config = dict(
    init_std_qkv=0.0442,
    init_std_o=0.0111,
    init_std_up=0.0442,
    optimizer='muon_variant',
    beta1=0.93,
    doc_mask=True,
    train_tokens=87860000,
)
Each number is 128 + 24 x the weight over its row's rms, rounded and kept within 0 to 255. Layers, rows and columns count from 0. Numbers have three digits each. The size before them is the row's rms in percent of the matrix's.

# layer 5 attention output, 128x128, rms 0.0772, rows 0-99, columns 64-127
102:150105119125148150116123139136150109173107107148122103149153113121118116133124136112105137150131111123109119128133140137147092139100159156091106114160135124143161084132069097109122100126144128
104:129121143095133143142071167100072117098163096114116155119140151138056155128116153121103123130098134112164108110170105127149162089149144101131121125105160122157119152166157169157122143099172114
098:123106145143114148149137142171129149102122100073144110114103172104157106105141125177131121136102095118122129144133124157120157134174136120137087126135124130154152135124123090110136119139126168
100:108163118125140153140131083126093122114092138139110142141129166125117096133133097094104129131084118106122106092089153163145113093119130101074108123157139154139138103160146200132094128145122139
094:119105099147107114085110138111129127144144118137157173109104128107141123152107132108152094129122105128147144103131129116091114143129116140124124112134154116141151147188097146100127090139111174
089:157148124090133139137135080116099156114117118139140088135127135160160097134133133187125135150131156127138134124142159111136104155107137135164145141133090150098142138112138113169141126128160143
101:117117115155142144139114131096151162125164139110114146128136128147124179135061140151152104125126156110162153103137090103157168141155145176146144139106150173154167124162181159149131159104114142
106:169126114112125134120146104132102094160133144163145144115142121146152106122167119107148106096117138131120112143170122105098163156152097148120126138097153128117105153142190126134118100123168123
097:158139094150166139095135116167124156115163135106140134138129177125121112155134160113156159110152083161134100092127135144152156108108080103091110126169134123115092122145118098145144134156127116
118:100095157106154120115109105157135117145093136129142131138111155117103095121170164096127109103099108117133119129091133137086116120091151123120147093203166093134172128156130162133098148135107157
093:125178165134132116126139084113092164110094101174144109125130154114174093105117138127124166129106112129159099101135144116140131122138106123110179137116135103129125112134084149122112162099138155
085:144101145118124110146095126113126127139092107139153114157136124158115107130165195101097106128096114154080160150170139153110112129094131121129124101176160101143169137138109128109124116116108141
100:156090129103161181139108104132110111154138087118136123102166098124126117119115142092119101153132119108154152137142121128160169109125125123121114102146115111192152086098156142113125121131154088
087:110099172139121146128143143114122133142126118100132081127147129126184148116132137129153132118088126108155145150109146139118130101133116086134164174134116118144122114154122114133136129159122117
106:151168148066082114138135099127131095174103133128143151129096149121104131121149124093099116122115102150130117158151161084081116112121131148098130160140143138107118151101128123131128121147129109
096:124139102160126143134125101146143111085140126090089122143174142177136123145134129141142107138095125123085126168137134136129130108107165120127149116120128179164138161116111169097144074115134164
106:134147094136104128108081109128098106125096178149099143153153133121141131173143151153092139120106151124134148099127133170134143116122116122129144168137163164179141138133094104139114150127142146
108:104171116153155137124159143165163120109108113122055128126161132185116111163119146140152148120189146123116107183132101120172094138130132139107124138116151137120153131152136122080123119091112079
093:099110125128126103113152128172161147066155121131157159130146120171119127103124149161125167118110117117069131175128139138124116099118152132129174090131109123105139127110132155145138103116142157
099:117115137120152143175105181131156130114139102071130120118099149148109146126137138143142132119088080111115119120105148092104119113158131127142118142099148155126131111163141120119145108081183108
109:136127114137133113154138160131123135093140106128103128141150110096118174125102077111144122124110107141133095171084116174154080102102130080079149125136115169149121080138113181105138121158140127
118:102115124164135120122074109156109162156155093094158165129083118124169149105107149116122148136102123130116125101112122143097151093098107116120106169141107108178153109135151163123116155128135121
109:071114150152113116140140153117165133121153126089101142111101146103124136148091123139098138155102114122131105110104115124123120138100133141115088119168121141187140081119128143109118134099140164
094:127140146102115067100169144122133141133112115123143090082134113148133130132137087120124148067110169162131125109111093091129134134131166115161117136118148105124129095093148112136082150104125122
088:108129162141144169147121138155130089116141154124110154081145103127082153141103114118181131148124116131074130114128118140140131126152140144114142156139135162127115150102124164119126122161130108
104:106095148088131113116145132101078112153140147146126115114148079104114114160157091133128129170149155157151107138109137129122132181148111118114156097119122115091081115108154144149135127147116110
100:150100146120121122079147113141091154148111177136149122169112114137127161135142106124155112107137170136146161156111133150133120128128121131167167143140185105094115144164107160133133163130076094
089:113120138163161146116146091118103118101123072082095130125120131120137153148118156162110121156190136146120170137151114090098125132122101127129082150139108126108110154169146136127122135157144124
096:125095129134140096140122127143134116094133158129153143148131164141140145107138159107141172125079109117115136137084151148136129135146131123157128117137142110148153123106091167156148131166131106
089:135113113126139145101122125117123153170085115103168125107120117158145100132147152129076125102135095139126115123140115145097152160163091136151125135112153104099157159141088100109110142132131177
098:111133155129114162089148134138141122156168152144114137125114143157115140137104125100150128107140133120158059173150118108105128141124138126154090126133151144098088141120115135173148117104099154
105:114135159097123144141154126138159122113171158145140131096122103091100126140111090119126134122169125120076150176143103113104116114134118137128150133141143155097096138137113141108123121142090160
091:120102118095149141117153084112140164099119078137100087126128137083122132129114148182120125101115142126138102109154144123152166138094135103130148143134092151124134109154080120153072134173101106
099:106119144144094100168139161109131111142130141091129169138172138177152171145079133092090146137119121128120094150121100117134175073141168110155129130129144128167125121128172178120122146125136120
113:141151130141146113132161123143153139115126157147144134162152088123105149112124110124163142105082080132113139134145108111136124109133148148120148131115147129091117111086147159133135116123072092
108:133140157116100126124114122120161094146127111126135123143122124112131145136119148173108192105118126118147127149122120127143132117164099135084109089164138146143128118140119116115125122126127126
098:094153127131149136068136172152147153106114140175149121144108124149140137161160133124103153144109166130122139102130103108107182163100092077096140121127109107156137130124133105126114139133135092
096:154098145121108101138175128159116127122079179147120086157124130134095105117189100114123133125136137127125100142115127133142137128104107152116133120128142101101123127138163123134139145087106171
103:087107118095105129144143133132121145051158128159080132130143164112119103103116161153117119158093141114153114145117148141149124097122154103123123111082129082144164125135093162145069108158142109
091:126138161093135168102149128128111138114162129149119153101131145126162083173102161106150120119156115132138145136137128109150145136121128109101107120131104147113135160126109192143151141116169144
097:135157076165102095114095147167101148143093102148117092190131178138140144079120139092104116137111145165111114130103135142144143135117117120127117105124133166167135122177121136141098148077126107
093:101177091138097150090170122114112126126141141153120136152159125137140136167128127118124128149155149146113097138119119135154102126116068141155113146154073126116108077133078108109127121163098129
103:146106134121120131130103141127102146110129127165128117141113151152170142095175141104139141170129163121153117090086110128101169147139114106146172145071151154136139109136155145147113109144154084
095:149102135110105110149122151137103076146116082100157154140111125111149137118133109138115164104092182181124137123160106123123111104122098121112114150192136151143115109089149112140123113126160091
094:142140121109131119164133134086107134121138184152106135144144157133135147160155112131114158129145127156099098152117169134118104143124149091088126153085118148091121114159105119084153136140146135
106:136095114149155078168143112128103125127143080154128149097122111099126124113080095131149141088123171148106103127125137158158113103136103131150101123131112163140102089102069074123161104122152074
114:119126094116114095094139113090138125103065147171101105139120140142142149143170107155125184126164150128123117126126160193110115118144119123155161128114118135145127151101090082132156097125128143
085:143084092154155111116101103120168129131100154108132116163132111182161114149163108117091139130111147163126145125101112162141166135094125140144168107141130121102141160137117144109109141154153199
108:143128075133121160090165112084162154111157113104128141130113156117120093142087141128128121141130101098171190125122121128173107180159119132127111103122163101113103119131156106131114162174133125
101:135126114129169173107161089134107149125127136122137122120122150113133080097131128131170113164120119123140140088096151134152130114139149103155111132108123115101103126134146139160103152148162127
102:107156132137130127139112109134144154132121135138127181118079104117128117114108094143111140126110146107188143078138141135110138143105116108103119134104110131100113106143118098136123101131143072
109:127111173159144136116108149115188088178103155114151125124097089132113085157140108096127146127143153124095143142122133107136150165133121133126085117173137118098127113121145086119139152099117174
100:126169145168153130107126178139135145109146081097119133106091132168149127143158168133150123111149142094082139149115116120148132148120127110107106171111130105132108135116154111136109082143126134
092:119135138138096133122151151120148155111129103108109099125094130147158147160133124113169133102145127121139142126071124149123130154109131105106077091150120119136103167203135112104133138090104106
090:116116106157082117088155131142146157141148142098123105093114156128090139152095135167135146113152132094142131171133112139083121153140142136140089111160100144120100166178115127119124136118130151
104:099155147119134138107139103110137107142133133114125086116108147142145142147191138126094107116131099101158138114136144117150121135108166157098151146097151116127062089112156132152120129133131130
102:117135127143154108113142114123119115139099137170113138169114146109123134161152129150104108147118121111120134074131155136157103141096103153103131161112124088133153105157123155135089169185097098
103:146164083133126142152127172095149154096114105108076113131159156105099129108086132159155116121120140139131124143108154167155092077117129113157093123148088106161121088145123147133179126100118127
102:124159135119130106144127138121091118151144101154161147120130110100129153088116121086111106158111103142155105081130155092117109127111159091095152153139165162135099106150111115151136147161135064
095:137149117120154135138141090141133108155133132120138079140123140141134141129170117122149133132157152111115090145145145150154108133114140125121167167145076117099136159110095150120161127133148096
099:148140141128127136105093125124139172126126116124147130111135131154153118149117191139125118120138084092134150147174124126103167138113098124140083089140107105158159166097121127103144149135121168
092:137152129104116120126132154113139099105127095120154153127152100153132169078112140087126141124167117130121109130098137140151134131143123108105149133119148111145137125134189126125168142130113080
086:145138120143137124108110129084148122107144119151142142152110132141163117105138119142121144117101174150107095147145156171131128102099125135164133126144082145129155112104080094127105115139127137
096:124131092133128129123150105109128137150148119115147148113160101091103126115125140141124143129171095131121110144139134144137105148160115161129125173098142136113138159117131128091156104131081088
101:111169119114114144118101126108112125123154155147100158134169138121099139163133119115105089150124130109172131111173107103096172142142180134142154150109155123105098133113135155176155192137112114
100:144147110157089126130103139134156095108138094151144159121154114092133115118089116177147149117108139095118140135152130139130109135154132123158094092082108142117085117110088094113161102122148106
085:137161122179111115100148111121137120122123141142089143149127156128127150136146157132113165109114145129126154136128134114163109112130170107118151096105113147145158120098152091096068125109151097
104:141122150119126152136167093168149129146119135178134124112163139126103115095100104126116127147182134154095106138104132145104100114157127157108114117140087099124150121125121130109116081159138124
099:152129077146127114151105141156130160152138140131138129168132064139177137092148111146137148128116143154109168110132113133152125112106104124118175141098114153110144114148148129097119144091124146
102:139145145112114124119135161126165073147133135109141167115133095115106118100152136114129110133102094128115134048129121114139136108149125162155133088135115141155120133154159143160103117136107155
100:102143098097181153146139130108097136137160160128151097106129107132144108129177066145129098180155121123136166140175139153136133134130133168153080157104105098121142151115126149093173127134094170
102:152165166101112114141143144094131146123130144093148101122129128099137130121178143148140107093105096150155146112111151094122095162147136139100094108129173092099138129118125141119167163139131127
099:163110147116114107146111170111145095201109122112142128127127119143081160124115125125111127122178090172107111144111123101112135119117115156079119189136121157114111111120154117082140158140118119
109:127179101150111091163127102135156121085116134134071128171150144150143130109102130123112142148124143096132096121126114130167100129098143114131189131122142126093106100081108095125118106167108126
098:125120138138098132085113092108108123120096157161106103155164142116147160149120112110148089132103136093153146129144139160095132135132140157130132125187108137101144171166071128164089169138116157
103:141112104109145103117186099152155093080099117125087142120134124166153116097126156127140115113107139115138107154131143154154177128119146121115126167110106112148167171130137103130102117110194144
095:111121109104131118136096152125097153084126120149108135142109131168110108162105129148143105140161109134112105134121149121112114152101090131126163183127089123148124171092149167104145125082165120
100:151162156138170113126086184144131169113106096120164108156120112163155154111191140114147116114069112148097115114092141101110140109124122121127148089158109116166155093165102140137115105122104133
098:112100149134103107127151136123100117149144106132141110124104112095096111123105123117139122132142153112126135121181100109135134109133110136157146118100126143113081124115113145118141125149099103
093:142108102128111121107122094126151136125128129121132125141137127128110103199133096145124130112143141104120146157097094129102113126142142152183129128167110098136122159106133170117164093126131158
092:134123121165132109120109164136109135105101140096112175124121142139101145136132197109100115070157125130118110110103109131132103121102126169137113112156123133132147093112136135102105108124125114
098:127127144124174088145169123149123164124154145157154143124105141082095107125120099153131136112102129143114151151158133163096113134150146120147121126117101086095157128124120154122129080102135156
101:139118143114131177145134161131131130149135113092129129096143135117076093110125100160139132129128150159125117126159105117118102178159096134149065123167144142100114120118169130135145154105142155
109:139125103137112126139109146114118130134171191126132125140138091148159167142131092134125100118117141133131114083180106146093127128162121121113115122155168142138128131140127126171116150130130170
098:142100132142159177129125112090098124126110177137142105131124140100145132121099108107148158102124145107169134091147125106137120126099099106186121116110122145135143125145106134126117132099085109
096:138093153113121080152095170128078099127156108138148143138125121160148108108102134119128166152123131155135088135105126132106146123139119106125156144122108139168129132094171090159119151105104081
098:146125096146147095151119146116109153101116101165134123128180142124150120083088130139121122111120129130158118096096119123199201127136165140148164132118120153167162124106114151152134122114160108
095:130079148121112165135126133156145080135121102130154136108142168104127120118129153117132111091195103145150143172118087106139142177146157153137144096125134122127125117102142086118172122130132142
103:111141092088147172171137100099120159154159102114192136108105092098125106097090139148183090132101136131104168165130149134119132110182132082121109113104125111120123165118110147154109125095140119
092:146106166117097110161142100149090074113113128142196149157099122160129142122149090114088140120116129156094112105124170146150110106129107123135173115140149100099109105118147096133155145157159145
107:157133128152115103135152073111086163163171098187116170124130128068137118130119158135147118151126102112148114111139160078110110115108086100095122130117125084121140128140095146141124142154136108
089:143125072166125086139078166125083133129090137138075145152129135143130135138097109104125092099137162126144115077117153160100130159147097107131120116147139106107140086141170115122136124137128105
088:161124109171115084131117129085168149155115088137102117084157136124085122156113111135182128125144123149153110137113136141120124120112135133098116150135101124138122149176126103123142125118114102
104:134137133114116152162131123142157135128106129132150110156099096150087130094125116155148111129119122079138161119123113119136111109139118129178140093098195102132110145152146150154134128127111097
099:103133124115127136150133104120136136122170140118104143122109138088120086108129099112139111137159145089131139107175138156109127148100138127116133157115135132090119135151151117148123134142120064
091:115125126151114131172090138131150117159093148110116137173129133153127126156137078160112130093184142139139114154133085153128155111134181161131139114144146148173116154115138093122133114101118172
097:146169152100108123115131119118120111143147117136136140144069112125138134143136102144114101150122162116146136116121138108127097145107103153165167169116184144115161149130110135103135131092067134
103:113139152171112149101125138118142106109128123109134179087120087115165109128071117177152144148126124134136143078131169087142131145093134136141132144113158132133102105116146166129116106157121133
099:120123124167101137128102108140131138119161145149105117113146159099115093137084176102137141092173141109112146104110104127162118118116108115143109130121077094153128130109099124109133124138140139
125:093091168108120124150134124124123139121169170154142110113129124115085166127163129118120135141098113105136138136128097104146143150155171135138163135099129133084139131110145125177143132129068116